Weights of a small GPT-style language model, trained from scratch on English Wikipedia.
Architecture: RMSNorm before each block, rotary positions, no biases in attention or MLP, untied embeddings.
Each number is 500 + 50 x the weight over its row's rms, rounded and kept within 0 to 999. Layers, rows and columns count from 0. Numbers have three digits each. The size before them is the row's rms in percent of the matrix's.

# layer 3 MLP down (transposed), 640x320, rms 0.0653, rows 619-639, columns 160-319
105:551510514552543509498516491396566497495502464517548441461539512529401487495524407467510489521522562531529516452530652519406480489463540637469492518543478558502451582545607493500386572611484577505544484492454509365467441534512518558541473519466435583534491466578492435448442472570513489540491477547565397431429521406521502545427545469418455530484512387503499499446450497517452498405586510529521511478489493439474496462520555515388557579517489469517511477471530494531599424470377460
096:557533487492498510519528553542448454580483538521487554502583547606504494605528463614521581512507364547559441544465532470367476385550450581512520483541516428531466484463461558642522502504494502470526481446594467441474529427558421476468530504481519428517563436477459575502523518520526465538451425401558486551425491607461521470560532444520479455481393496462625525508541488527495462572414435465585556473485515538431448450568482463531456539440434444449454423467473476515454476512446446
107:434504473423483368496554536490458528503505585432498581475457519483498539551449482496542398585535442476489660499473521351526489432573480472456421558500490513565551518506479484438506433512456467528425477573516463448475444421552457509403468529581539513519515503514472543507495438418552472450549553512453544529439545512426541473572545433488523447521463450497544473488422509607477367614442464442489576478534546558543487458468513547499519523512510612458551524465529487496515483474535569
102:478514399457487433497480464532472538460480500572439493455584463546528451544532429517489571567538435530436540480467485567519520443476614484453546468485617427495441570493515499467556508499504525456519514357393506555463491482614565430542485442519477523473477579541510460445505547450441561396508607516526492523427549539500589520437531484559506547479451459496501495539580503562440510402548481572538527520452516536423375531435575503438550515439545541537455498491413482525547540480424502
097:427513519488481556559466536442499560564433528539543519516487477498447562488482543385474457502566481471412497471475525489531447558516477504501497445472458471513533456458570448447427562477539492481378433605510530505531540444485490495474373547461450490572436486472485508508468484537549524503428566542431443515458546534538469495549568539492545423572521607522452505505379512464546474540454451509487494531474493395445554488615520494442483458426517563406456460578466441507488487465508512
090:440464514407509512495535509479488459461543491444468463531472498466530493503462375374539492493463428472514447546508575544579465489567493507439496431501475486434465565569482544471493524443566386432524473431549463468510484510422531446473463456485572349509498548475563539517508456436488434459453638464458469545516476435512572424490498503451484562556551545530422551455547546465431449499489510430434581474558540460515425530514582586565476512510433493520609525519479499486537563541556545
104:445473410562517464442524480514533545542373542494426512532615510420619473517546471523507411427498485497518464574490506557563435507450514454455492538445544493463512458455445455448496455508512512422539539545554522416450461591477549564516469468504448474495567536586525518517491507512477606471534560587494377426523493573473474575503560501458477559406495488507490508541536564436564469570541460549551497491543468535397451486437479482486512682491592487522504449526530513488520459503441585
093:523559536531532469523449545484430441501437526597543485554511445464474586433425384455446415451524426513550477552540501498545457388540578445533484466489492496500516478485492503570532437553507498501494517549464505510537443516513518422456546534505548457536461426520563552507591552616550488516454485459521607450415481467576597474475476443448449569486510495510555513463634497470488385531519498422448503542526452479475462558520515468508433423399406518558470465596493485540514578455475541
096:537519473516531504477543447549514529444499476510510504586512562438519495575579562513488501458578500489476511434509578543477485472559527511552580478484413540410485566524503386452516491454534510505414515600512523384494578619525566467492426526548560477520518518428481522541461479435497576525490558458549474396565468557574505507527497587574385493558539409420484474509491475504510568419499450437485478402471533463472474528589547526548417520460419512494381414474538566456485444468590539
100:578569543433511538540449568485416469547443479532494475445569583463461479481558562559503472455550450557574496544620472560405501509575442650478534551392429528577485405563488508521521430555517519484515444453504559535463478486525501497513457501399498372456434484461479443449506492535555473579458455484544492494558466490471525469514519429473519570554525510509521509566446456459533558395623618573516447489418427519558575474413470532494563517504479530459523446494566458510468474482493549
094:579555461504447474403446532533458489466545431482549448546523521492522531494529514414438416467513430464580496593498502534475476518516429536480567513541536412490575580555506459493498557495472486497599534499474452551546546457410456495531541477501478463501533550464501483471449519505487552497573486506538460441456550483492558478482591427560471538618447510492504451532446549400563503532572393472472492503474611499436535538472524489505512533501451498506404441523591396489526411458589460
101:523503526505505461499492561526470509409537564523521550365508465475521453558467524457532538439507533553495472544499463444469455494527566503553508512569501477443509514416411428504437579418475414545514528445470491575514529471528457506597555484504512484609513514477447524436505545493486469429580550530520538445578499502509438491344412457525514562391510500493514482524524547440477484523439522488504496599484477546521549513484606451550442415432483534463641479536604533440498480452521460
105:509433529519477393545473502419496518568477645450535527589515468514506494491483419516463484499443535532381469555522443492415497529584460421517464439589601468523483569582543461569638470561428426449552485578491497560528580573566579540453484537440511486513554531548487479462393479533547544493561549505539440525489421544416474463546482417466455610477600503496546482434487432594529439448554543514516454501378543478501512496498548549585562479453624557570385456533457486457525516502451516
099:553500434483559407341467513454510455519452522496499536516477620495529529498498526535551596464593453574541498530423486491547503505474449507509521456445463545495592698456510451547576471503440424490495451523536512582453617487524537539565480486464448438532510478576541501474550497476527476514547546513614485474492487550496548541567441461511562456433528536467435459436547518512506499534548563496551460421410476520514486584396491489486523594513584439631526511468515470535526466434448522
105:525510480508525411475517516459495539592564481536414515462427512581579543495500546488502479480478478493513543590547455383560568497563507460469457513542420462492498512511541501522432478573514451516476531563545517541513459548455574488500531523574494425443536496570534543530538480479646532419566501542473552504472492548552491471524451468500462469528567517512544504485429498565506498453529570472547542527417435539493446419458504496605490495595491526434469469551461487502470614435444543
105:532437485397495517500474490445481481589580491430600467476565369435494432443457430538519537457486511431492479576448496581475528506480423477557530452499499555535442541457408439537500439608466441463522455538456457468483513541536527541418544528600511466512517450570548500511547458507535487516476530500523535521388541469503489424475414527480557524491508379459510560423511555505457418614522518481532523464463573471558490494447490461564553503469567487531549478455487423650436396495629633
103:491487386464382447500462510480491477468505506511458577470477555532525480487373511566448502560608393482533527521515562511414609500473497450431540422451602504538639513512533555603461595442599518540482495506464513506479444483523526504602543472481481452575520475509508572428473658486491503522513595529487562455446508380499413406554531576511426502481587482440530530510459511536490543400532462479470418546616504472554389532504533460492544555525492536519543509487526484453534494554507555
098:464497539532493581508525499472491533495505463444529462533561533559452571472483535457500505402503494404555542485588489613451512433399562511485575446466520674530459503515570462479499446461539544479608490544514539467465421579579492417496521429589540529529576417455547501465459571527438468465538466567520566473493495484517482400534428522446475453467506514489516639484509504544385601499454511485552398460462538604442439351487532427506556516564459471492591446472525560538503434478605499
098:606515530516611486376503580395470495515483515415468575544518465394511524501549564527465486488519509420464461457485537436525456546525521528524426581532473539491531437512505502460499523541570540436584424528530415466463586530490456432517430558575529468481472579573510501441387464593606562485452443543549562468609509493563617536529592530428539447442472411555493501474490563475476520443474519413401622445577493435515565505474514448449458421504405485522543441482497511464461477381513485
097:482477515481515483420574452556466408480467551488494440478562472534473516496398459522557620412459601421470521465521526379466524473428424546519534504429496559498408492507457529502463571384395480488499344422514470504482503504500462565516510478459503565441485494539446491418545506418506581515490505541501535532579470574471405529540459541533467414444566456478448506408524537520447532572554414403541527515435504435521504521465576563528595432479481529513524426481502522498465564416466515
094:500622483490507504517463487514438555464459559535548508479482559531477475563483472523516568517459490611439530516449535422551485486519454459516529500529459540475493490551499492552564524538510542507592547487618456534438599437543541461527550455512555490520477538466460470482437406398513534517468479513516543486459424558589407547583502494405536427489419463397476511582534468491426390549584484451505499484549535485436533578626520487475492480498575379499482481476503550536597527516565482
# layer 3 MLP gate, 640x320, rms 0.0729, rows 620-639, columns 160-319
096:522568608484423427490467393480602493503526532475503460500501591426541432444471606444421503548429485525496527445529445501429534476569458591603520553523533471473523538432558566494473459445456318473446520487496446531550458500533460464457448562477488484578477489486508564509454481449541512433506453518562523460629467465461452549588470483530492434553404491453661486448509456488464508504416432455455563515429510532446507542520655512477547495527468593534557505475508428465470502514392538
105:507488460492508486468504498530477488461626496460512580570474578483494436460432421415573537489495553503460531496509557462507433494512388540518480500509558494592433472397437549514418520374483436477524539427583452463526444486528468533423443452485499503455521477470474527424480507440510539509473422592453515547535579533505447436581511544472528561478457573458500406516462516637569426514401592534432531536579472532438453451435413525366586555519557433516470494547460503549528487477476509
102:495441436454434462578500441534453479426505532547451491480517490459419478487521568539489491559557438548463494496519456475523534447507483429458494522500598475453383536373510436531484594539469520498489388522441495589442490607477552544527584450502451476523502546509379458557482469533496417477598575610518475560439515411540464545468544517463464477455512552539472537550617512533464549495614488513577516516524425479465492461489460529541474470490562470458558506523494509481525511460496532
101:540539473453563438488510500484417437462585595406453548461494577493568521594430538514476514403569433450509525567604477554527482402408479501516472504532518416501565394531494531454521500491451506448584482541522445447595387567526524482499554475471524612554426466549522525545435553543532571447524545554589524513588509519417527478526465483489520572485437477466378480432424441482660525441477545545512461393518500523484511548473542537494535561544458513460486556445528513485458462544499448
090:526495436556471497467536445524551466469514473489404522474524523503487528571413532515541485502527535512413508498563521451483481527598454645539518554510567519506505457524509493451584519560528482506578408509453457507452465464489455473424483528500560557503429540513588541402531527481464535456532491547456491596439528513497466444513413500491443546459503512512452434545431481484457519556487479574514503520436468543531455514430504464487571554353525495478351508419483536464489492543536620
096:507542429487495556535510555519408457526625529569368577526534487523526468574592535484599539419546428480571556548544504417488517508572477527553446393546482486453462481506493481404468488411402467578453505556548434608439541531509586443534530441523526488542492479454492502472535430419611519556496563543532517391471524456515448464544443450461560536424421468531416466486570545500573560449516472472473482513567492444364428383474425462484552560561515510457546414468450460553624525477616514
096:534541400523542500441390530597546513385503514571545449506493510507546439448477464420415451536441383461558430463491545438595487428558486475571567556474453557442498538451458471538455506485512601467551506510567460542460551536539445528651401384526596510537440521527524518499498492465469463624426472504547522419532437547499485510544463519453485555413500515462420555480509513513501577534600521486545424556528486521469460469490459521441531457357421517448488541431506465470424539412521491
094:404469544457495548516445477516399453540484585523479553412619545457452502423546507579610537513486487414443443435549526478498448496465588515493490517400570544458553484514549533548374519566458543580507546488478461509445504467482465440608531473390464458497519497592471495445558512543533535498516484553563432500494505501516523516518507491503511474464549512526463505503459512424580496531450437602518450559491481466418474539474558454407536473493538517473510580476521546496508413504422531
098:590537519545503481485461442458553570414571485468434445515548442483541597503480562466449521497588527461501525577481445544496478574543472504543457576523495456512505555414550509442469476502545456528531599497520386527512533478475533434400446515489533356555525550523498533511515468481467460517465459467473454556527543541518526540431489461520563461520541561464512433546517488511487517490469453456511452528459459489553562489462441587528523443455523464530570469452495529464465621383526498
107:507544477465580550587489567534477451563456490499451495520564548425412536432436517533422489406527581496428476550517531477516511529471555487493483451583507461536487526545498477494608435522467580523565465468441565433505373514592531503469484593500546482618503519600520568492491408516489532494478585521441535393578424440369492536416481484567556490564396568526572536559529545584520533493422619486452512483442564531538532496561423498525551523502498549398430442457537486416528540543451512
102:456441454446577463569470610584535429582507514545530520573578434421474480483466422550436432504531437514493482524515492520590508520532513534583543483537539405496406509588391513439548512472407455469494509456517542485566415568541452548489447414485483599556378517516456535509432436461415462525552485517454498480555497499428438489493493426409561539469562484476522512462503470443507467448510477466460524500465522488367507591500477493506457500498444490542519479544492525467546437573452482
104:422473524513447530524489497441474489514403391473546516488429503407502454459566460474433514556513489539522481429487526549402382493585556502523480472464497468414387430486429485563465479621555523481515446516547512403571488385527442494431510523488421497568546567481449530440484497475523508405455438499449510530498512545470498473442404509521528518553536541627426429467548537433529490493595472529442513549508535443495548473559501552499480541503449512485516559556506486472475563465422537
104:525441463454533489511504484386475494463517488518503475539585447444444470505504438491529501555433513458443478583495513493569450548454521529494579573512513531431486535551551543411513519586483498505566508542486448427508492554412544479583516429570452483583465441439566628471502495480537524399467473574498505501501480475463561548509481475471584496578467411464440492468441579506480587451529456470494405498452562452420461580422489540563506496521521370519531575515443572457537462500455507
099:481436473541475419521518511456525445471535427564552483451473480536500512442487536501507458467540490455486556511442530448544485477505536489503525421494546443481525467489468488520470341543539490539524509534485437527527539549432575420460503455526494467522442490515552538493528457544451487526586482459526543531442522544485569551457495461566477472395483524436449484401444500540487541526569485610442470529361522475505448485509430587549476436561448502532452490445587489487542566523471444
101:605483432483433516458509542514499471524503532436477548467544460546566576485573471473518524470557459540490528479556530558483483575452526498438418571509571520340482492493392553565519458456380589603574470550518521542389463562533534542481505456477471498555435493530446472546467505451541566398571548485582545470433538526597435475502418549508462488469466562443582536462576488394556477506542528490505499492472424442525516492548512602524568549454578529539544483502466535521471477454468514
103:482437620534556519393525488518603480572456489529530434466612514538555490525461432540481554522469420515444504563430567482540485535630457447514466533529512526467426533483614558484486483587445469415533474572470500532535533544501460459490508433542411440528476564554497548531466500504465513489434461467491450455562499555532528434472463440490513482496590509547522497437547466431528531519530457425502515495384537413379382543397516363492508433505530568503593572527415489517463489470503502
100:482576460433462447464552583510412560468514443551513463567548463552517425566402403449532536482421394508536439584488471473438517500513459568580490504493404452490542525510492494391411531485523510559489553451507483455576506510419477503511548436471592470566547424549501488445461510553534461487532482516511543395539509532455494422501489526527488426481537487505451530550487547470471548442626475460423561517465454440416565524493475462534517468562576607590539478465462476482590508405471500
099:484489529368487544511424498491424509435446539494541485497588555561517547461442557551454524481458452413514486476419441531553471468525383358584553463514606479509508444547555563553555401583511541531453521525540515542508465529465566463509476408513563567485441403498482517547476517421460498488565515441480480521485504473506465576352534458471499553592472528507535417463534400469536491442509462471509499439460523540461534563530553534558478571567589504440542410474531444463541570404489399
097:541572514568502502500481525514480512394510598507559501435561489476594511486540551540522417509449468538451469575460488472492558416452474526510524478581593446470437463427480522538444443557450490411445533513397484496437411572545534479532498452451548469566458528533500515559533567528538491523453537492432476506515446556471396533553455439444477554481566367470464547455482411545509468577488510371558548469424510544537459525444471471541451543408524439561549425589575465545526521507533495
089:471477424451460572483517448514542481464440472519476523601498490456548421578464546527535496501536470453513476495417504486538516534484528597515471581562507448495462534535511550545532501561487494486533394497612551539432515496472457563522536454527450542538484547483500509561545471539486434467485432535492543473505421466456457572525472543498544599563550494443579487426475446452474558525644458547530446403469497483510486562459513556543480486501448437424399525451509407497457479564416469
# layer 3 MLP up, 640x320, rms 0.0737, rows 620-639, columns 160-319
098:485497502571380512487478509608471508516515454537504412561478458414485499519486520542440367463547587535543520462476506553544545536535519483542521536549436600471427478526605481417455448564565444477557443487502432417496458483577465427408415406507505493535482544479568542519571486461493530568411537469554513442520443562492550468527449538505507458546503521529511456512486560538454536478460492460387608536503474604426575534453407510522446383518494563473465514467618520472513444460552508
103:588550565406492524593472460526511472543510530498520465518556422432445485498453447496465384473539620523464509447551506477412479537602545437484539535481537423433485460523537437500447611531423519588503482539516493529379534560523499506495452509463454553648496505520538578439504558495481446457470467431475580535544463445556468603537455478537480537455559479485440563495507504394477519543496467507497530474560498499527509517489436464490449447433479569510405518481535466536613498434408514
102:519462530507441474515510491641388473477439479545485554514530466464476462569471548451546502489539516534493539463514507472558500465451502496486478420465571384510454435450483462514497494559494504405464381495353515592475506587576525440520509507581583539559540475596386531494530422451563490523515532559460514508406513458477499420503488491453529484471527446531460407462452485540484567405497415585516499376442468469515552478515477549505455468484545535480583512554506539427488524535445559
100:458480492607506504472461474467556555572589424494431485496548447522484420524419563474439439511524487436558573434494503531527510400566509634406571560471467465458496471524543442522489540552482520467519541466529443579580410455458486549389441439428491547536507499553461559498558510608448569518424415513526474432490544596544518506587492554511508553455469563506558485441497523520460476460404583623446489533375410585512426497452416559462553515479458462457423483464562409446572532511582491
093:506451502425446514534414462524586494504558491575611400560553499442421435597472521571446475538446457467450559595463587481514492420536500446551435506474442580442525451580508423407517480525540468487481482464528588542398514491449477534526578471484601523569464558543466512559488470530537446458462522497464524555513503483525434537485551619495443563534598506567464589452509464474492427502550501403424557529460575428463491515559432594506456537533400482496536541522467533496526542546594510
100:525516586440585530436541420539474483460398536486510433551547449486466489413474382608538482541521520515510473438484467605506480482453557521470530587461505650423509558536468402478412528561426547534486553579465489438522470493496450528588442540467457503526502450586469502435437522484488505524547502532479419430578431449510499451631484548462562486503478555484451490469456540511444556552525468528448461395480496491579514522468509463431444402526451511531420509585539445551411532473560532
096:444624494457483502463519448523576450509520551547494432475542451474613488452551507472473506576519444382549501462497500476476471510446466367565520491507558577528477541455501474583571553458485486383556474518505505493469456540488445478481456417526474417548476496483460476457449388490482496543470536468483528422476439565483417501474462534458508528517492426530552469559575531562497473486595581417454498512595509395414444497486548418571500472539528481503522517465602483397489507512517506
095:583486538495435490510566495513480603498551466517613482608414528559467464521508520405450571424495487509585437477483472486445549450483464568473539479443475518495449487473490429426531501380526498490490527526518441426528494549465588590429422565554442509531416522424517487460461476602463514485535404494511457455535510529419438473527489566464454570552500473436564463483531482470519584454540492486511430483540445493560470473562535525554456493507423471526415414489424428540526464504580569
098:538538560521552441512496403529452557423529462485497487463525432430485496514453471564439460484609510470410474505511492623450442516508455529479496512462489529485540453539496404499505579458463546577594592500459550527500481533512571529465491498605505467539637446495519490518538457561476491530465491558474598485467500556431502501540539427516451483562486461481621393593562469546485441543577417527538470478472495502493413416492506516509532485500491482524485581433547474511543540390538509
102:502487493527456513454490464475545462429453525524547484469458536524541511503554449527585530609515394454422551487507458512499593496513478507485470420367488581461483463482499509487437560486568453445460595591541444509561615419418549439517473472518434508384463547429450440443557590447550407563627412498564478576417607603555511547541459513466434507514493463481472427438526520427529480492541395459501573553604513561470494622376661518501478463570435498523535521541438571478482426395474471
100:546534529519527529517511535421502436469475597557541460410456462518462575566484552506488534526452532466502512446476497596581510503555521426536567450531469500472436447500430465388495519510413479432500548445430447500418467450461386556556464477502394492522480467508503426448501469392514489517452416460538447456485425565344505478524411537466542475497594490477585562450530513470464463488496412471527497508529488467543499572508500573483513447502462449519523437618472513393522493585401484
108:448516578446589528494400509464552564477387363524480489450524450424379457442446392493581444487501452444556499535486471491452480513431511496481605480519437461524451494570516467445547509528518480456538453454602496464513451476516544447483601544520495477534567486480532504437456539553420364424479522573503509539508500471538526544555522508478448409416498608520526540413495485494507547530548502450585492510463499473500460485493541471482462531501577483483531505603527422488551470431501543
099:426442497470498474428485487500503504524441522465470520519558513446477584434505536473558412464454525515552557473406535499462462467406415525460492513539449434569422512447457546580494429552541549492467515527448556569441513437548482513438522435479487502549543565577346495527559470526530456488567412481494570456520400500507549547498500441605510512551502483535414495496573513554643476429459455449503485516479555573528447557433496520519478476379520479567490447440584478460481443467431468
104:448374493543482549438523465430512587371500538438651480541564509496482487446539418511442511484485559578431479464466565547546618536474514535531540430535463498474575495542392424483573539464446467409419504572525462504469491511520479536495533571491452579532583512470628603536387569486410512539413467571457522594475433551381568484443542486490489433495453594486515531562462450469532498488548496490476522511428528506541530505503522503535459562485476409491500556478526505497545462547562422
099:549522496489542493529496477477480441537550508472490541513571422466521498439524584553561463506520580437404503457586553596488476602511376480492535479387539533485414468521447578519448491536596528506491448498430430535350492491456506569468464498422637455532553439550534547407559520484505525421609534528539435531462473562473512430442539467489518534561500517607604541463592557427482491582508472426506543423501536492461432446521503560428492443553514459500485488463504494561541504550570569
103:544467540644576467504423508479468622560519499507523560587464489530505472581595483527490511462595515503573481491526552488491529527506607572487541506489507444538608497540455541471483464419510518485481491497557550485505523492579512531440467439561548543572507489461465484456569456444481519491454470518411524459361421483532459533481512483479461432530493457397519499418513426516554527537448508520517402432495466544500551487516508501493498566492438460472481418451479554516462415507470584
097:476507522537557466420625464463485522618566502598520462520387564488487487515505524481527424622489494502429489504541410560513441514552550502493518483496476521425474432445402440413526506520477638560601435505588560501516415525518504495519547544434442643493548469505433476417542492398482451469521508470441460544559504481574542457469537483519526574457543428549542493427522424424441551463434562534465618471484491572477400514535489596510525559474431603452551432439439426531455478525511584
101:445561443465492517528513565554461417508541462404408444510510529511449500535541432399510556557535436461528466571496455514530473543492531618477445450521534609458538473462444329521380518438436449479534458511612443469523481535557503482452506656535434461513488527484497563485529542502523527536460477478498518532574514531474460469430492534473465411476477504554412528515461545478528432556404492506483510497574419530520517495459544485437550590509496464549608507545431509452472464423516453
096:483504506515603439568537472492496556586540497515600533447488482465519451536441543553561468419509499539394555575572534534548467405556479385464458454543534470456544530523445584453455444528587470481502544476434529493523503500465562379460452498554497471491495484463561521443504590562548605441514425525489459468686466523418546533518482538524528506588477506483432518555463453492631515441543459475509540499433479559583483484519486478533484536540483530501477487465455458418551525519457500
089:414501461464495484491503435505484497426492443502435524504468497440571464617562487609484468461534495514498432505507533513504403451563502542500517590469469539459506452545448467523433493490488575508520460483613447531451511402501456570414495404530450487574473526505465525531483462501434384501401528500480509555528386487490448470538428498523505620558528477507551497506460520476472508532594391519539437479482552421511482529514507514489448499472556443445522452475484499460397513561441492